Weights of a small transformer language model: vocabulary 1531, 5.93M parameters.
Each number is 500 + 40 x the weight over the matrix's rms, rounded and kept within 0 to 999. Layers, rows and columns count from 0. Numbers have three digits each.

# layer 7 MLP up, 512x192, rms 0.0555, rows 291-339, columns 0-95
473489492509493542489460495548522509484492466479559441481553503504618541394552519412464446496537552453449469434475440483455540521478554560521466482567478480564553552542512533484562439543503580473485512509562473539490498447567535466461475519539496394516451461533502549475521527480409505442
570502552465470473529450445491509464564437427453549556487508534530521452495500481530460468483518478558455454482538484542526561506477519534414459434545540546451471468489493462579553438564509548499441474513576428497485497511462429497413521503565569552547427473502448492473528528473500503499
440511412548519524503500528546504578460513485493504510464502456545460462518404486474518490527499491503532529425472404481559461494479536433473537455480496531526543460530480490525501491430454547509496435482479542444470606532499500462464539456521516475507629453452476531529542441416468417530
510488523540540528567568512471514511486478557499509534561538469545497486532445475548550472505434491476514456461457547498480555514476469484481465514514512512467464518511445519511455485541488531437498526406507453435582479490471525463457526455558502503463474478497448511471569471554505513508
564535507543489431468509474545494456490493489532503457560439533415535471463511462563499478493518592506407527525445515501431487531542578483531533465469547479477501498495507439486490488467503487569500526497523451525551518408494481493483502534595396552549482483402499410472546460499497485438
494506572465545473519512493515456467512491488513496521485552518574434464508400493536523484462544455520543489486457403510533567529497554474498497497438483476470551528504471573458530503537549459465554542547528462468501478400456499526491519576495464442560540494579495495483512472389447428532
537459472498519461554561472461496560476524487473496553491522467520465490480427455463508553538495429520467558496493478475473550593408447482502506493489537487472506561467537462507573459457490542567493488559400542541522552489527467479495485517482564503596590429493487514490482498527509488540
411452524443411438518454539457442541442536535464487545500452483456480530536533508468540513526507524541511512484472556507486537442429538458566462486497563500456538497561500599532537539504542536430473481425545518485435473543527462530490534491454558554535435533428493532417438497483519506486
464496426536489466507495526533511512628496572556558422482520550493570512544554488531514494460482477474536429520485532492557416555567484489611499499531523508446500452496478470464534485568439472482505484536503438487503492547471501487440547525548510537467406476470503529457468506539498509493
528451546419494499492481482466546495530417505453471537457516544526582599458442525494505466469474501568472427489421520499549526483453468503457452522518471493525432539557528501518452476514532519392543518491470477484449534467516514419479512516545486479475528465540523517527537489510445501580
494445507542508573479466486493500484511462502502476485425485515464554467563547492487450500481548510508503544470481486488512511517517474437503465470474465498499491410534517527468467481524507505430486469528543450532460576486515542543539487524533519455429549524563531461475471501418553485495
507512521520465487529417521444543551462459531501477489520574499492477519459430521539524431541457556530483536450519505505524543539461467517479526400512503443530580542584541556497462499536491454511520445522461496489518508487484450458503538502421416584406546509511486456491585540455529436471
458526484539557518556513603454495492487484562578569507502516494485488428520511565456483503460418599511533480465570468518499573514434480527440517435534424512463459560529446456522499468516512488529469468601470554483470486479500544456526405398537464608466529544459466503560512548448570501500
510436506556490512491504584446489579415458576604540479535455499487561494497534527529504514490507550471536520439522575501513523482458568515481554543579488559485569517478438549441439511543480534522522533501515459452424557525500491462521444556577416492548455523510481486535452516514489517480
496495553556448534498494497458489470571542463530456457543511467475503482461508495514488503501510479557506486470499537513561508518427494521536563478512500506485474430496479536520548535514531529519428509472509534479431469497549519562510439510512565507479476566415550529484549499507508427589
549436490508534486510438532485504495492427475525503515488484474500543479559470511460473510491474529538563508455443512593517567448490486487490477527453499566410536607506548511489533520483460504520511530464593514469465471512460469498447493494486512512449562510453542573475511461572559500520
561510533476514482526511538487548445501440498525403470484499543500452593450501523481530478477571501504460503519565479492548495559487495525528515496457506545551545551520510524478500538439485458472555504512546487501458487564504539501529498485493558495453477508469510497485492517429520509548
629483609469502504517480478519498466471510468504471531448480492545500463617543462497590484553491529443483526502546534503481521449465527454532486490521549505467495573514478540509498515513444424530494566468483506482465526449507442456554522429482547534462545529517541530431504488443446524532
488553474579573491497495542465540440439543493471549490500449464518479502480497525534531521505489501555485537503423471490508466552449533508469558532521560497462565505497531514530501537439507505546439510447472491413516482499534594464478477494421539504478461507479504469510427471507470522523
585470515491498566501462468424535563433544506503513543534460495451533499502505520489513472454472509522504607558538437497502475476587448574517528565589441519504503459465508511509459453492525491510538636511484524475536542535415532550460487515463510563406538560556435493438494527378467472488
477594519531492565459583442527495531462583568461502466431478443511461479491560498403539497549484502562440436503455491554566501472485512516502530583481521497545504558438472440481494500474540456510530502476537578490450532502487449549520546517553484470452544445480543473535531486421514433442
489490557532511523473501498529448525551483533510524564587445526490424488463543589477521438479461517538508541508501525491455441486509535431482485564461545531440483558518565445543473540467486541508552544522474480484533571524544451481429494481506533528481502518448528548434511453520481402425
516474452489527475547429552525459456561520545495559492578475434428497460513490535456454542460514447513494528448521489481508510470457459451490453551441523487490554521420492525429500519477484483518494457513518534543467493495442479538605497522582412521484504526522497399485492461517462497522
469524495495422602523480505463482467487531476499511461476508429482548429533524529495451525459515516510566541474509465479502475544515438531520498567562467506494482485469574453481517476471470628540500583491573492474512466533506496545489516500547456543420477427470529387520496543429547532467
511456504535529489478513536477445533495516539494512501511497534440522438429534479524488412513499546512538546606440485479560517449557495514477502447561518542569517491473511420558499491509416501526514572545466575380433472519527483548491492563564483407463513499490459520543474460470503540503
440428461469503572519477538532437484519465388503496488503568536529470446523484513454561509574473463545573493504436500526497483440427523502446498442497419507450512553477495485455571527512498464439609542523506439473453501554486546508517513393552504526490504389499498513534532496428516438526
468500492546546529529492533514485543454529483488460557542484477496487525541448456451520517539487552461506527484472438529452497556564502466542543488517484539508515495498511500615511575532504491500452496503394522481489482478497469531498510495520518522545464473504473484424502561414481511525
537548529457492514477438487511555546518453446487481417509399578454496493444496449444490521524518503495526515492489548467451538466520487547441533539411415537610469469563459515454549581444518533518515458586483483464505446474526509407489440512461497548541484535558389531490473489472548552579
461550507519555426579550505489534496421433534531554489514512446463439565479520486452554506538401595467483520503501505508489485499474475494492504560471525499480561505556539511492489543548500508454504505524560512504484510480530458518545527471505497514523589458395464544560527470426510555497
494546439543359417529467463465480453479464496472532538487491466489510530476447490521450517559521447427461404564544476472491459480519496474556488554441463529538458518484476506553490511531458495517549520411514451516457538531490452561584435553492514435575563526519519443498385546481457455525
530476516501551492469530595513464497433516435417438537524544550458469629460557479456565488459471464484551467494600517404477507536520516480524537541502587452532490484478586484498471479497461482491517546427502479464485511554521469501534479438479491516515499498499481490516459474569543484445
506507559541528528525542447502520553543567526474573522525509502462523471539435548521486523480516561475481513457505491533530513513519442498530454559462485506546483522430567560479515439535606464550472499444541484415460470519491449457438518522535522505511508556507528504470528577556544524437
520426481531540489453540417581515519472499539531477549546470556433497595464436521502539502450437415524512572561465497496557536339480533475492441511509496531490479436452562491512478424461548479447444491449496524534477481556562552473519460479547518568501528498503483467535496527475474509429
511532542508511543568489488455500513563524501483533627486486478499523450495535544486535534506560527513466539546507445508422585509488512436493520495494548444462548555516546543434454562534508496488569519560482536537549501479537549440532472526523511471542527453516436475492531472424526509498
498443484483463479549514503476501516556571577516485538517449549665447511528419529473516488489525500495486471538415449455521540463497465444465464498481515500478394494510506499502508506514535499464491475457541487527523493527471456526508524502489478539560464525466468482489509492529566436549
472450489506532515548499536571528497496546491480496509485526591546548557446576513513504535452530576607529422507529509467486501464506503495463458477497513517423512512494510518457498545517415432513520495501506448499583519466566537487539490485541499465472509476496513461485579483469511584484
450542528441474487464459576518512484523513513484482566448502472478485539461537509509496415524484444468449483453469461553500486635484512524480508459513448479456500489488515479480533500472584529442576474488446502478522499533483457414479508506537484485536509559490492464536480529535507521458
526502475461454463553555540458448514506499543471522421479542483495474532434565535540476449488469497553580493437540497466515467534473500459496500516495440521553561501464454496529494417581513499498480514492554522535542508444484523452531526543526501478498560456531438479512489487461457520411
506478514538506421496439490471517521521528559514508443495453569517473510557458473489539439578453506500434516496462513529489488485462450542591499512530536544449448416512537504412559522454492463537538485413521509479525451467463476499549471503535455535447488495459490443429571493536501513565
513470524506477497457463543507453521463461574463530403544457451633578470445496515462530470520564504461487475391525503577500534567525531503505521491529510492476543510490430520409521545480509461570531517443431538493424435529449551559451585509498458522493506508541507528520475565479490468590
506518511514583471523394493498495559492531437483498555449467459509469506514456535510567471481475523525497523456485548475475535575492461579524470457511542518467478463526540571449548543570444515530465536497499353541483476477498505446497499460576542534497421501516506512463509476494521537470
519527456537454488383508462583448426520443464495451523492477475467503579516433512456479502530492525507580620512503454477437479496527478501430480573584501506555503418530513512455531421536597464464521513499447492549553505513441473534503473486544467530500472549515452529533467525513489540462
488488566471517497510523610479500519550497528539529489534599471542502489470453504568521538479471534549490474529484471502496505525529513534507575495462513499492450580527575478519512537507490443483440519521475487502514455618485479534541451479470410449445567475520471549525515499526483521462
503488488475491497495512493541509498470426472456493482506552499538550448480516545493517528472532462561542449490475522507499534504456525483507482500514504557457460443443428581503480536540547506525508412557526495565494513571536562456481463527479471528579575463544551501445515436498504474526
488456451514543528488526449510486554526469559515468506539470525566517493470586507459551557545405479455515536479533459528485489487517503500488563510539443453511486491468444458498492480451492461443484529495487485526482516520626423517464498532516462478468515476534498491508485464455454567517
501478464461504532450468549534524436463466483488475495499489492474491473548551512548521541553492556460499465518518547524481475426477497568504477526521491501424573510563442499488482558551397551499432536514447506511568485459483457449471398502522439486562528494577541477542504489582466454478
427464523557549411443566485502577559486572501492542461544464460489561518519520414471520499467518508573487425544520466462470498552561524464455585503544493534535504461423475461573545454536519509486451524526532533445505430439557435456490469477445439483451455485540535473468505538475549462466
512452515474502492561464493396484475461476456491541473528495530453577389530537501526469500461498497478459497512444447566455539463570451532496538422449491545462487515548511565493438460515459457471505576559521579537372558538424401494545521496518540467392495452519392549484493433552491467478
508542473504482476562521523483492509521488542508508623547457465443549490550542449482530566502474417522442487513542460486481496542404474515460514538520446459541474546490466433497492516548464527440472434556523542490518569531581446538535520498536475486493483534564506477465452558483458517474
# layer 7 MLP down (transposed), 512x192, rms 0.057, rows 291-338, columns 0-95
537523540503484522511506479458500472523484430533563491460445500482495494502473487444423481446466432556585509446424520546505524517491532469515486525477470485543563489414452505478485514463480512489548495580484532484528520497483462472532532523467505512471513474523405476504537512535534499503
446461499524527471486543607498490506524542496495439467545521539522467489491545518478520502539520505496489464526497554435502444453510444508550510442478473460508533505528497549565451480490531428491498514501431512509506451467550563545493500514433466457478539517482458515442489460487485462505
538531480475490545466496469588510471547505513479513473531484433512516584478492490477550435508490497496494409494526432478557502566505471513581484505435554549486478400496472532503493500519486481546540491483544542417550590475496528441535499561531540534551545587567538562507517546424530406504
470547531466507481529491567506511554462518479536505431473433471554481530497500502561529472431499543483500519532474477544470546495512451481486517496544496539554519443487519472513407524538550552436475485538526567481473502468508546541537480529466570506431420480421502507425521533453568542426
576497536529545475576505440491544479459488533434492591518500486539558458491599467497508505524497493512495492532585527444529482523506493524484520482479510518518525486523441540490547476519513474489494451460542478452485486468481544479471477458507552518551550467495518442512478501494540545553
495460507512484523450499552511563535478487509601466541481519521505547530498486519507463575538451517534496563523570504512513530529500479437474491455524548521516587471566536529535484585508461546492474452458474544546488444566609485458489435530541553465559528502542480560421413454514474481584
546502391497538507464590474394549474483450494486509505528483518494500479523490544566497466460487529546460503530480451472561501531509531520494465428509547443567549551474545467470421468498540394535484427498443529481470498475493459424504528613480541501528516470502577435490539514456491481538
572539462477448462490485499483456522483413485496528478512487556479552478496488477528493534542467529499493508544437459542497436508504486476457525532522486467467455504557475494428463465501536487533424429438495485568585509529506513489570503453470535468537460410489564436472524531474425509455
470502457577546471450424514519538505543525498440470508520507529523566467515404460444507504459479459526520431457601523534473473568563482532537509507515452478435546492570527514528512502454508580538429419471454449514467533549478458535548458491500489458445486508608600561514512462393498487396
532548468390468555455471542505538490505546456482515602461570550490538510526524496479486494570542470445550497503474549446489519522473550510500477479442540390518497453524500548534531518550544499605501566526440538489465511508542546441517478526520520542481561494545591587595514551472523468580
490537495483495428464559508578548505448527521449502503552600437521464528451461545475471521547462465518492415522527590532481484567518510522413488460520447521486507505521424504500571531541439501507441558513458517456509493471483482500532499517507500487562475496514472522453528443536485612466
456508485494498485536489434499569493537489528467533442498556518524525471460522505523466531455477602450434468483455495523467572577483492528386579532463506474515446514464540539538504489460506493596486432508540464518435448500478476511523498500570530498505506537495565483467454511457491510482
478517522534500497425467540516478541488552540533429521484554464496479477466518504535583545594545470509510497508523480490441470535536393513472470473483430453517524498506463449479498487513505500551476527484530446544610447505456518600564478505499550514566535517555453486469439486537489515504
530523451491515492512530440469524610500510433546470459545451528526526535425562543493468530561459494522486525476438507523503584476457516536533558461399493540485435501487429509469561556513463432456555556483550531529517574468487578508600615537475488548613494494517455472532508435543509548438
552496497482588505537432484580494467536495481484515518511457535559601476536540509493533559495506475547484506454492448467479559459562514469515457521450476470491561458494522463445473457491492493522504505465533487406527512505517492485532508557505465478549550432442532506510469538485496523494
442523502605560515472417497551478481565501482460485527479447505484489557547440573584563531449486482483533523579471493476460447531493494525488544576525471499499431462530465480526432499499467432486485406513498484460510504507511533463451461481472456449457453495548529491554505535481551447496
517590523455563502445436515561517539518507496512503487473499508495517543528455448487497456487512474493506531506497496492496409526525477453478481539556504535444517479524539440518525513481562532545526442450516489552527524515479475469475543492463481495474528486550511545481535511491467502509
492488534439486451534463375459470517463503444463409497501512566455474432534502458444542441518549461493482552417473476468480477508530445489519515520521450579487501480510466523505509458468408543439473466492518535505508560507523573533540455530543520502518510460497448523467457472564549455512
494413440498571510501474508577484543497546474578553454499513575500442461505575480537545537536441553495566545474517454512529487456501534457498512452514502495479577541451482569467471505497516460527469445547484501513525442543514538486493532467507508469529466444446511509532487505479501567517
486483520498477449486489463554533507533470516483506527382488501439486473481515609485483538480592494532452503590543526435546506501544476467541500505466444546441461450552556463518429477459506501500444445463450527556459474443526502511598475492511497485517530543485569470471508453444538474518
548482497462413449470503533519468525465501511464433418554527564520499451456485473478534471519457508428560474504520512528423499501392561473478603527529508547513524503472591523569537524608486502420545527519540554476579550511479450456449498500454485491594521508417496467462518524445498546434
476498397544468471531492471490522526542480482471487461514464453546513503457488577488493523449372574460473475488523517527484551525469512483447465464492475484507461486457439486512438532486475552542423550450515475521542493433493564527561477441520513495515487570429499508498525534408501568496
539533520554469482464462499474466460519532502454515497530509494451466464472548491459529517471457522545481527469527493488478506440509508453483542513456542428477508463439443413482521496514523513496463478492459446479470515498466498575574524496510533500533517501502499456492514519514405535546
488508527498531459515489528493405477485542508457495573505511561470563508552461435439527446494506528530506516507552523518516561493465494440539561510493527548472605548497531457496497518505476437506439535507496539431531472525435536437522578507421542506542465475520465566474486457520428448548
454533468484455572527509484487479523522517527448473515507495504552565455473483497497490461576541453544567511446500519546580555457517524440488548507495507509450511506505518555518472461504487448523483519452527530477485452506472560391548421546454517466493501448508493585461433562454553457500
482545490532488552529538493523518582503560449542536475488434518390456500471461461513491550528539516533486505521480474566434428559492573467594505465469598567427549562491514519444552501494415490508522501516495608467522541506516478519517481469482510450485500549454527498484470469511492567424
493492486549509508469466491517479492533484600509553456522475500516483546470526488485507545464541437489468485469558446523490466509511488457491428576555487524516545497498462529443456538485441533545495471592483492457512428504471487517511452488512560511466465574472427478458489454557520522483
479463477517462436480516548544550484493474513596532474420557534520508502473422556516554538520425576481512515549507499458503465529511532601522537485554544453561548564515491476451533488505528513473510481506519518596530489469516425504485449531464519486524498558480504451452494516464499541535
525520568514493525554466473495497459474453453490499531477431455468465432447543481438558531536464592531470556538498455556432525479502548424494456474534525545522507468579551578561508527537467578485500523571481495446496573567460418536518461477504565438490537474469532495548486534486487482448
483453484518490505519472435494484512483532524524486481483550508539481416497482473591479578500541402472537480510425521513549446495462490500561452520488532592514531577499355479430516499486521528554553448500505451504541497537533448515508503464464527480561497576498514546546473602464466475522
464501458493484562581535528634524454552504526531536507549479480494480488496479503476512477440577449496463468488453518496492394487491536498513478556600511474486505397555425472527435488481546446508570499511457566513463558537496483475499467585582611617494535498513466450560540488495486508457
456531501517515531549523517490465496498509506462474498500403613496503457396501508515503508540494499391476516456500446525559466528456522546541494466504587585420592517431495482431463502522522560523504495554461551447485465455563485503492502479512531484508525407553474466492481477504521548523
423450537452596464474460526466413568482486483391536529508451445498546495541443530562559534545491576478500491476568441501517657483504452497499516532426511511485575462451481470454496434454502496448489512453457546540503441459460586519501469524500486515448440509454482589475519500482521486622
473473451411445446486537519603465502489468477479495532470464505386478554513529517516471496511428518482509513526494475459517435521555500480509497534493472571583537487503449514524458534498423528448438515468502474495457538518529472497496503481486468503509466465413526470489525451491539457486
474465484535530484472438495488468545554542495475538526574463518569446568439431492542495534534515505469526538474486539481489560506448536449536439504506485527552528455563476580592439502529524497499593435472512441468537475504622477477434599498510547507511534540486508482524487450477500450464
519487529592450509431492573561466527506493509451497538462513523595472526563493514464492481457529496556459480503574444410511468504525553456412459529499518496563535469519424497469503479524495497504478491488485440434476499421510509481561540548497505491520440520538533558458487560490526452455
464517595464429483556437515514496472450449526511528428500547464531547502498467541500467477499409464506605546483513492506453555474440548497466514551440416460458507447456479466452542496456528468498511527520518529488538524492427546541505467487564473440451533497508393539484539470473543456540
477481493524458467509472537518452491542506408502467470450539501540528487526508614557563545491525453542618605478462530502495432473492504449451498407512508510481497485442469478495436518546442462502470508506479531510557460485494605459541546498480507494489533462450428574493482498523467483546
510496516501434564539569500523446484535521531514522486528458427538476416493469469521552503470517508431558510535496425551563399445451486500518481586425506580442437481538487427479407456500465451509521452512514471469530469513554548498484514455528504515453400533399482461479452547509467508468
453475440494445521456433549419481554475499539429573473457540452414452551533520514468513508500508531469498550452501559545516504566449506505407538492527536464441554506547538548397568467528494521569580577497489520452407418459476477603456522517505465534450507550412522472491497575473508520544
500468552491508528408538533545465422568561478478518473513467445494573494549571436496484538514623482465504538482553542450514551481511436448519457397591594457519488445445479481431487441476574458496551515523509506473507499474460464428504536590462537543552461434493520503483541520549476409562
505429450585535509477474517584511510491504406460581474548490495535475539497471496464419466500453526488529475480475486520480438515474511530533502443473439525449501496513414404451481468505473471535522488478458495509470542454450477491462467464453482520462513498550466405489508546460524521456
512417499502435524489460480447485486526469428520492560545511579516463494495476515532513512483492467596484514459462486404508479496507472537500531458454510512478496436494522499489482469532521380509476556470528414451497444523534554462541477586436543526488509546498445476470535438515535564516
496502499474565461580540555453465501471508456501495495511453541524530511497476475514512462437482465533484489556467481563496470462496532543529520511559516505452525590498546475515500521541495489577502484527503452545501399511446490536445381416473487479484442587551488507465480523455473481515
465537463550516505521540542517526513466533562491531492507452505438515576559538566448606482473496512492533474540514527447509523456525555599479459536544451536512464475510494538541513497457484545548445503575525526462531498430530555533449448560531572492482469542504500510500435479475501535559
502508567539490513438509485510539414509409469529524508474493554521463485531544448464501415522480509453508487465463510519440514541439425499437382484485499491497506517498513430468426553528453543535563495483493488545499515513501482475534445489513490429515508523490470486521526520511469516416
468479510543685488516578545532481521546535467513516486472477470428559541565458555438486409492518505538492435548427507454484478459520540493450539478533447513493491493471507542517514534493486418508492459528509467439552471486543545529472552435533547425517485547526489464518468509495505482473
498432487523468437573511502440485519517431564521584496544481521430573484493539491506560507520541532483490517470464423572463594459460545525574565552552492490474448508540511545510540490523457526535509472499514494483544505494454514417511484521454541562478472533484449490474527497478556564546
# layer 7 MLP gate, 512x192, rms 0.0588, rows 292-339, columns 0-95
525453500483525515395489586495547507454558517497470485573517557500553483516515455404481478492495430518510488546480546516536424489466523462511528491484450442480478519481464495505461516467534484466465542527467510532501503485507543529453482511518558434492593478449564513484476526516552432518
502505517512544496476437473578440491512417413508503553449508490522534440578530538539522457454466428476474502462518503454548527481539427499459500580449502519515564465501428473549508485518521540546461464588523526459509487509478468499447506465537480486512448541586486550482476498473495454488
566511509469529513456560502492473503400553441473526450495500488524515443536503496504468482489583506524510476521466525574526493466504486529506516450403533489558470491472502500445535509463537472509496437476557434531526457519508501522592610508460454449461458450525484573535542494468537509555
510486515490510478613509522491564550471524495442467539533474527525567418495553440460445434443524532504480531478467482482476494521523546454533438548494539476588456540465480456568511501469485513522475593474580498518543469395502524532462497559507532505451466441501528442477469508559503547479
537505624477507424507491559461404483520523576452415474516577475550590510523465523460487530474495520489501467493506486492506490556515475451487534578541505469500483526502496465463534533485522450520539535541513531526474491478496476462479521462500474568528539492595499482538523502492532518487
500501464488511460505515465511458448463472435505495561456448575521460506482519514464540474563501409476464469465424523449487514487481548473504529502465517512511500503603534570450508551482454500434500451512489507542474465446485512599458456480504476437437526403558531550555518485502532514483
575445509490471520409450394487467518499489512450555559526550505534538517476438486545531434489503510551485483493552434566471454493516511509528465469478509526554470493499467434520471495438503458610473453535497511493492548478529456437490499475500513531563466569459513511449540473469505488498
467474564520448426530518457417517480536527512467476534530504468494485512396418541542498472534536481505504456469469447453482534530472427478456534489485497487434525522460529507466492485523439521528504479469550566526513533471495551527479552539486456521548582513519510517535551464576483510502
530504458540492439404465489578514527502540429436484422552557501480547491559542470424490436492501484468594487468440466503451506540543551488534474544501543511514459506474534473509577537477420480554566493485628465466544499509542507515416464457471441506506506501522349532544494517549450515478
486550523460416491537530494492420528450501498562549515456494480504492491491480539513559479481483468593440495459482483472465455460444459473509538494522492501530452460541529445491537486507490446513526533445483510554526481514506481483518504416551488552509531523488519537517506533554457525539
435490480482519492518438469469620467578483460448535517567513529526513519426451526499464540481469462506496467541473531540501509572463521519474494525526469532537472504514527465489523521485483498498510478497530486461511482505512469517496543578526550505441562507497530547466535541502533465504
505516523460481456438558397395418473427544426476411526465522445465519609450451477435561490456498503529432511474471514424543559470522583445502575513569523435497531494585409495500500491500483593592560488558508556523474518462439515569491517494470511481486526518534492466544471522471470476471
552507452517429507472586530443533408549422487487458533597509488497415527519570525454400496519447504462501445478528453507542490566575437477505512534433450512541454526575571475419555596482497457492526576542430528503520524437514536518532515516459502497546458479514490399518561405475489506512
485457535488413511530490480441486410494486516503549492472500461436487492501528505422485522545538481528489433501481471565568539530575515456495474494491461512533433540522503521509530448449491479398508473459467428469462413478564437510500471425465547551417515567532526433559478463554535481538
475455488501473483573500501515495506504462459534497493520451507548565442531479535544503413475484476506512491490482463521521464518545486484534588559463518493489514558449450502557536552550519505513494480532486490549417522463488431483475512424512494458494484534464572497462501543447548464491
493498517482529476570431515463530498528545495507440503499493499504435516553490525463487537485460503452524482444524500521457555446510558545459470510511447510503512522510509457512502452456470531528514527535554552520526478563503485496516453504493453436443450522463472532502461564517503512486
526507531434449513474477470452544520505428489556483524478580444490548515460477489420533435463500520491479555539493484491458604465471548493502517527514495547501512550438512514496497578463504583457533504461521496478570454456433476521524483454543484546545563574481463457440484559482440452524
442495467509430485458429573563557520505449453477532550483413466561520486507487509369528535469526541484475423560481474533542631589479540467484491514494491589508506450499515474577514539487495515441580405536429479440484490482436519546487519459487477610552496587467489505511513446507507531489
443567452476469516458450581559456472465411394446505543474531611427469496524541508477518500481595569512514435523581551447440474489501545540493609496512449502520548510468554559532488498464497520512531551565502444471515514489498519529448552486470472485478524532438413522481543486575499509460
503522540437514486507475480487478416502480475459501517638493551553526559512445423497527533487495529453528517532503537528412546510451542561466505576499492540493549566418542515467495527548530533366483518478514531625523577525510499524534548538566440448486462472509481558538522590435565458402
508452537484557526507503530483448450491463547540494508559495470473511448520531525492500531492498460476530431473536509518515578550465475462464525532486505501530485478560493463536505517592515525483512464552508550551372429476506449468561483509472513535571499478492536519453499515562519521477
442463518485475479482420478404481486546475534516521498540469540482504558458528478503475470472422524521451503528501527505522525503453525437515598462444510470531506494545485495554455541502457465504519534461537513492469511543484551529478497497475454483474564501538447529512510492505437449432
522526480476570488516525451513523468544511487503427496490448467479445501436508558466458486520489424458486530527514526501456553488494582571498488462534548503525439479532493551561465435432531513490451527425538435587465537383475471518536466462563544515529503479524537533483533493564476465502
496502582499496484464548548465496466498551509444526513502501586584454551518519555496545522466550457479466497441540503474428479483473531477474463481483505498431472470501483512499502518513466568500475445446491545513412516507563547500496506431502479514575476482494539514491436474500539525494
466546557461509572485530426516457494453610531551473508518456481556598472438470496494475491483513479454457537492537477543524484391482512482490458527491469457494540447575494545419513534435441454557531519562489527518529455530495508465491436528424489469482515599486564485513510452457476537503
514550517484466476472535491472522480492515523528475536565515479509558469434507507472547437486449501524476429484486497505490496530537452536459529483547527481516516476541452493449534534493443460516485448479451510477456538493487488548537442511471535485494533512567444620469465544490499482575
428508456430463567485499575483403465530559504472519500497487491511490527510552470476508510462445447524444525554542460482529470498488525505453457525415427476529449539552477429605516478527435438501566501450495522474444467504472486470509510403455520468445453499479472548558393436532505539514
486518535505532491505458483522570552561514475478479440491507441500517526480516563516452473497434523401486428461527452498536534493458569572509480552508526403511500512498568559533556478479493511491478496537560546519489497496532482530509451463568526439527570509540452493570515557489485495521
563480483556508506524457467488497447544561468435506459538445500540490498472501539505517460519432514531462392503514604474447542498545485468529470514414451531481449509552437456501481565504513505524480596467456481484584483461508565480530472528473543551440462499522482430517523420563393474502
392534500508549521522476520455464464472530500494476450513491457488502518481567519544485472488433486556624492513500564501448607453465567530511467433538499472483495469541437535508452589447529464513507451483494551544547498433452438493569528543484552461503559492506489543491515461491569517527
494478451471520433505471517449454451463540513476468452469524553458481500449461501545457471500525488475506452454541510514523488499429537522487539457446506581489536528477417474471513533543425481449504499560473515535497448452552531506508490454474434391512520500471533508482504450501467478482
437460515525514460523562531527475521547519414460537418524531485518419514550534562507466524546461521506444605448527543515434607542502506437469489533489543530541486446542466492530452494477510506514487470523553428506518460514415489528502446489513586465503511550492465494482511421513602479503
482518474504482482432485487448511450488525477507492518457514415455486463513431508456454490487476511533486493547500571471546520568473494524499438520505463547504517505502444508486536500485521450518465583447515496424529482450505446619402492512518563523530515564477505528534462579522504508441
480514454540516488504514463588444529478492460587517528517513510481465514449473512432491488540494479541583529576558524482459587471551492543573535506465505506527524522477489532493459495515481483471498529451480439511442482519510554612434615506486540471513507436524526441491480506454492477458
520490499562515409475464536475439440569440455442476550505423555493521450620544590541585493534525456455499516545568399452493502467460484468473540511548491448573544468498477538477485455570545462553498527479483546556527523488461550525449485554475496452502417459422492506443518557493463483460
538480443444447466449445417538493496442519542505479504483469488583474534461508526453513483543578540536554481491508559538563515464477427442490541536549487495495494567477497482554484457469463517531436523477507445517454457514611455493526557522479560505431499431506537450532504420540487531484
515454488482583522471516593533483498567576466456481503510562516473499585463481478527463426485544477487534538447469548476520525510508467452525448493478531514470454519455510523450497491535462481501413539514461546541419471527507462535468546494510502483526464541528546446545518467516495500470
494519483528490459512491526521566451462492468450544487480460587547462538497517446534486546443513492581491498524481537606479548515521468462569606483567525597448490562518502467491530498497457461507544528510420485519498490488458416539542506481500529469459523529520494460522469431474482587475
504490450497503582588539538523467496469468479583541513499573478547436527485462563493486488461483510445542464557546508468570576557576532474457469550541494572447542475456533558485488488607496537498543482513512456440534555553548549451458492461560473441527499532553588462579544503504454533446
536493382428516562497595469519478520518492501521485605449463456499564441506494478486538488508526549504558526500536515435492596488560416444535452451481498510562485510511542514429515457493506569524495560518519443519462470543519528475512506503522478495547549550544476503501490529410506490556
462540536481538534548422530464494519481531511586539464524453408536488518508430452481556473515538439523483551559457470485481459477488435504456515539468502544579415489463486500568443420451484521471536482501482497467504526450445578548553391507499546524441471491442451495525474459453521502447
510515524482507482526466518533538512425429501460483552581491501480519438490467502593482475517508502521440467520470509452491501463516512529474474438509467489518491515527474522563590515517493464519468493512533562552476562516439543554535495513471409491433493475522446544475474506527475512463
493517457465577483473478531532480455486505435532486548524412543454574572554507538496476505522538455505526577529524555567480503508466480553426515543485502545526544500516491445494445448503446463530473550475515523543536484424471518436478501569455514523508565509496467465500422506443472498566
515486496442441554560482526477494584464492511528473520508499497527494454465484547445478505494516489489520515474490506476493596555528524523476532542462486515540530470529514468531460511512499543453486466495490493545452560472510450530488509495480492484505462539495551538553501438501512521495
455495472463552440511513476452478468505537513499533529496597500513463537529462509475460491521478512553509523471481524506495531498491475517448464511470510486508452459500520522541548529477488484505437391534531538495528488561436525523501564491539500473466489433523506455477414469476563519412
487500476550524424432480514540526505535487416582508518458400466495450510542538497459518459505558462523538417486498465492487532453484462519470409533512514506517512496463462549506495479489450554503542517481566484558443520474480425511444546463464501504560532457552411513520461493460514421577
467494494502496548424420482473489464604493486530511545491513558490443513470464403555553489480546395577406529452505513491506404531491588562513436481542524449539588489533490444484559518539481512597424461535541542500565491546508404510471438463412475547493548373444568505603474524541538508486
548522570467547498475464521513445461512507520454541486475517477554469449454475468429512461517506436468521513481543457469489517542558481535466493503508474478528492493513525530468570508482528437520411549492537499523487439534536511526464498528459509555474525550475509502473541480436543507575